From a checkpoint of a small transformer trained on Wikipedia: 2.12M parameters.
Each number is 128 + 24 x the weight over the matrix's rms, rounded and kept within 0 to 255. Layers, rows and columns count from 0. Numbers have three digits each.

# layer 2 attention query, 128x128, rms 0.104, rows 50-63, columns 96-127
130113112162114127128133137147157123120144134146144126116138117134151133144108159132152134135132
152129143130154123105128130163143159123138140138110130109122132101122107147115122143116109129133
117113108137123148136111112123136119126130143133122139126143138130130128136098140134116141150134
142127140121144103115097127149120137143118114133100133140084117112111116137170123124116126155129
127142135121147133123156131132144122119138126136120111153139117135140141126108118111124119101116
131114126123149127160118127118126093145117113142120127132139144138138130134137103108133118096153
111143125130138128135128133128113124123110135132120126123105129125128102123140152139125114150130
130121147125120142138134132117144129142128119143130111137125131136151126108128124121151120105136
114149155123153127145145089137121141118148121110121127149120127118104118130156135114112066120125
133136131112131128117120120126126132133141130120124134135117143131129138097102120099132120089142
141117118132145166136161102124128103143137135131129115150135116127149108111106134137134104119114
143123146134134133147124120122136113150122125120124142139102126109097140143142104126128118138139
147132131133112135114115122116138145149138128122128133118129126134124139092134125132141140109143
114122118134132119140139129123111116148126118128137120156131126112116127112121125147139141133131
# layer 2 attention key, 128x128, rms 0.116, rows 50-63, columns 96-127
137124157128154100105145122137122136113131103127123116118121099099110131151155135121118098139124
138118154120142119114142121142118137124142108114115114109105111103107116148143138137132125131131
122127113128132130140116131129122127114129128142145107134122113127132125136108131123122156130127
128114148108143135112142115116099131137137118120104117119124127119128137133136139136137161140137
128136132116123144128117121128126139124138122114116126132128124111140129116136121142132151113134
154141142141131111116098127145134130123139115133113148121112131123126121131150108128122138135137
128130139134112122133125118129130111148119124099134130129118114130129125129137127124124106120148
130124118120124150138124143133116108105134139143109121112115122137140125132125141108134128135141
104136133121107117142143127107123109123131115118126139146141138119125141118130137137143145117129
148133123119135121129142123137116140122124145140134121140123127123126132131137128125124138125119
121127103129105114113112118121146136134136128143120144107132125130124127137124126136120108133122
120122124111103143122142128124112122136122134135116135136130134135125133106129124119129125125122
120144144125145132139124130096123128110139152128135126130145136128142138133137135119122129125131
126126130119115134131117128113130102133118120138136147144140141150127129127114127118111138101131
# layer 2 attention value, 128x128, rms 0.205, rows 0-27, columns 96-127
090121145144146137109135137116119131139120112118130109130090119165141130097105128105131125135091
134152122096124125123129133140147127138148095145082096135114077156138152174138111106136134122112
105112131143120118104098155111111161134113118095175119134123147128070170110117145138150165098087
204165103154124140159116122186130127121106116148109103128128143145154119142096160134173107152134
173148130161140140108068169097049115111095148155151092128180139125100147133108123109134115117163
153151134114119116141124126128155127135136116124118121123111108156111093137135136114128125140138
158177139127103102133110109110108130157141125123147125153170145128104137122113120169122163113139
154190131158147131150118178116117119115107092141095108176116109133099127144127140163116148139106
157114200153134141097082127132088144161110131139150138120107117133105100164136127103107100092137
133148131117137132157149126110121124114138134100146129136140203086155156168133119138108100155150
148149085140130096156130108136133130155085140143144154137158169088128163109118089143157140178141
122144166125149137123157138118184130108057085129175196109130120090128114138182166085112175128101
134146086145112087122116095103140130100136121100136139132139171131133127082141117149083105178119
085099155080181132104160125160157145143109082155108156137152107129099134133140155106102144087060
132144182153134150117113144103123133099109139134141128108132126143158084127105126123170124106141
150112114163121123135149089120100079136118141141161126127123149155123214102092130132133127115128
104134162115126141138126157108106111079145099153074149123149184113121128186156138157107129104159
128122085086095075137074095139148100105122140149157110109140140109106118167120167164059125127097
092109120128156182137129136115120173124093152089110127122115103115076147138161118068140109077095
131155156165116125142113114108089127120118148128124093145118143105043186130157105160129115127155
157154163186112157146107163094051097137114119130136113122118128093125112143130145147133132163104
100119157127144123133106109109146139115170123148122164118126140095111158129125104141096145078123
125108149133134143082131144151146147119138099159127153136159130171164121120086148083134128091090
175143091161115115129137107096135141109132154137142119125121145128150119151162122164103156119145
134139121147120127135130146142141110138086148136093157112088135127142121109125079093159132125133
110112123104155140121116093132123145152138144153137123118091106101100112120130106114128104123117
143127132132107134127146127118196136148124120115121145149160188128171164143102129103159119126153
114146119149142110123108093138140102151144110104127099137108095138142112113102112155153124160142
# layer 2 attention output (transposed), 128x128, rms 0.186, rows 0-26, columns 96-127
145132114095109136138147123115074093112126115112108164122170138154135164103159153109142117096099
141134175128126099100117124151093157101133135128148137100117103119102086125122119127150092116095
123118122084104144129127128131108079137148155140084149134115129158166135111109121139174117106106
070093148093103128141184135131166127109134161146152125100184079130150084123141106089092102149117
151114123138091162106171107167182163149118137125085076093114077143177087125077167124113129172066
121097148156166135133126162148094130112116127117146143153111116129126152117158119131148101172129
117041132130121137161113150149159123155089158119119152150118109086151151121154107118104098171125
090134140072111128150137100146089108127138125085124126102123118129111082097152094091112070130103
073200134109123159147210119107116137096122117159116057145182117142110110101149138110095141171094
154074104152093108127113164144103127126129144120092100149081119126112113112124148138152154099132
153102166134104151115109126152190113125117146124134093131082070107124078182114116158088102162122
126177088119136143116152129133110100127161140136122083138135117158057121154090118166085098114158
164108123115161143153100125137134118164101128129122140135117144085122165159168120193149147139170
143201131142074091102123136107088107103136136090161170165096189173107120119159094153119124150152
109150111089117112123194104156144130124132133156136073107179115128135115136088144087074106132106
100097108090120133134123096139163099186108149101146141103145109117174115092122134146134130148145
153102108148111117126083127113105159215149116097124111114117152107082153111125145129128178102139
148127113135160095126110151124112138098122133142065157156116128107123134087136114129124165166100
153129121118108110113081130137065071152184087142116114145098107167141152112143127199157169112117
105105113113107120138137114116151134179110118127121122146122091163152111120118094147135121135123
113140125073120107120176116153165129120084137105141077102139108119117101068124133156102090130156
116120100153134106120113113098154152143109146107142110152122155119131119114150118123152117147132
134175122110131142108151125142118117081155138113124137089131133112084124127139170124092132133138
110106141140135115125082142141145171145133128114125124121120143090125122104156139151194147152142
116136124134144123101139106114129170112148106137150101084162119124144130139130175117101155112138
129184080120117134128122157105116115088136079139098148084162199141149103120133148120161143088119
116041121135119108132095112161133108144137151165126134116112079139130117145068116142121159115124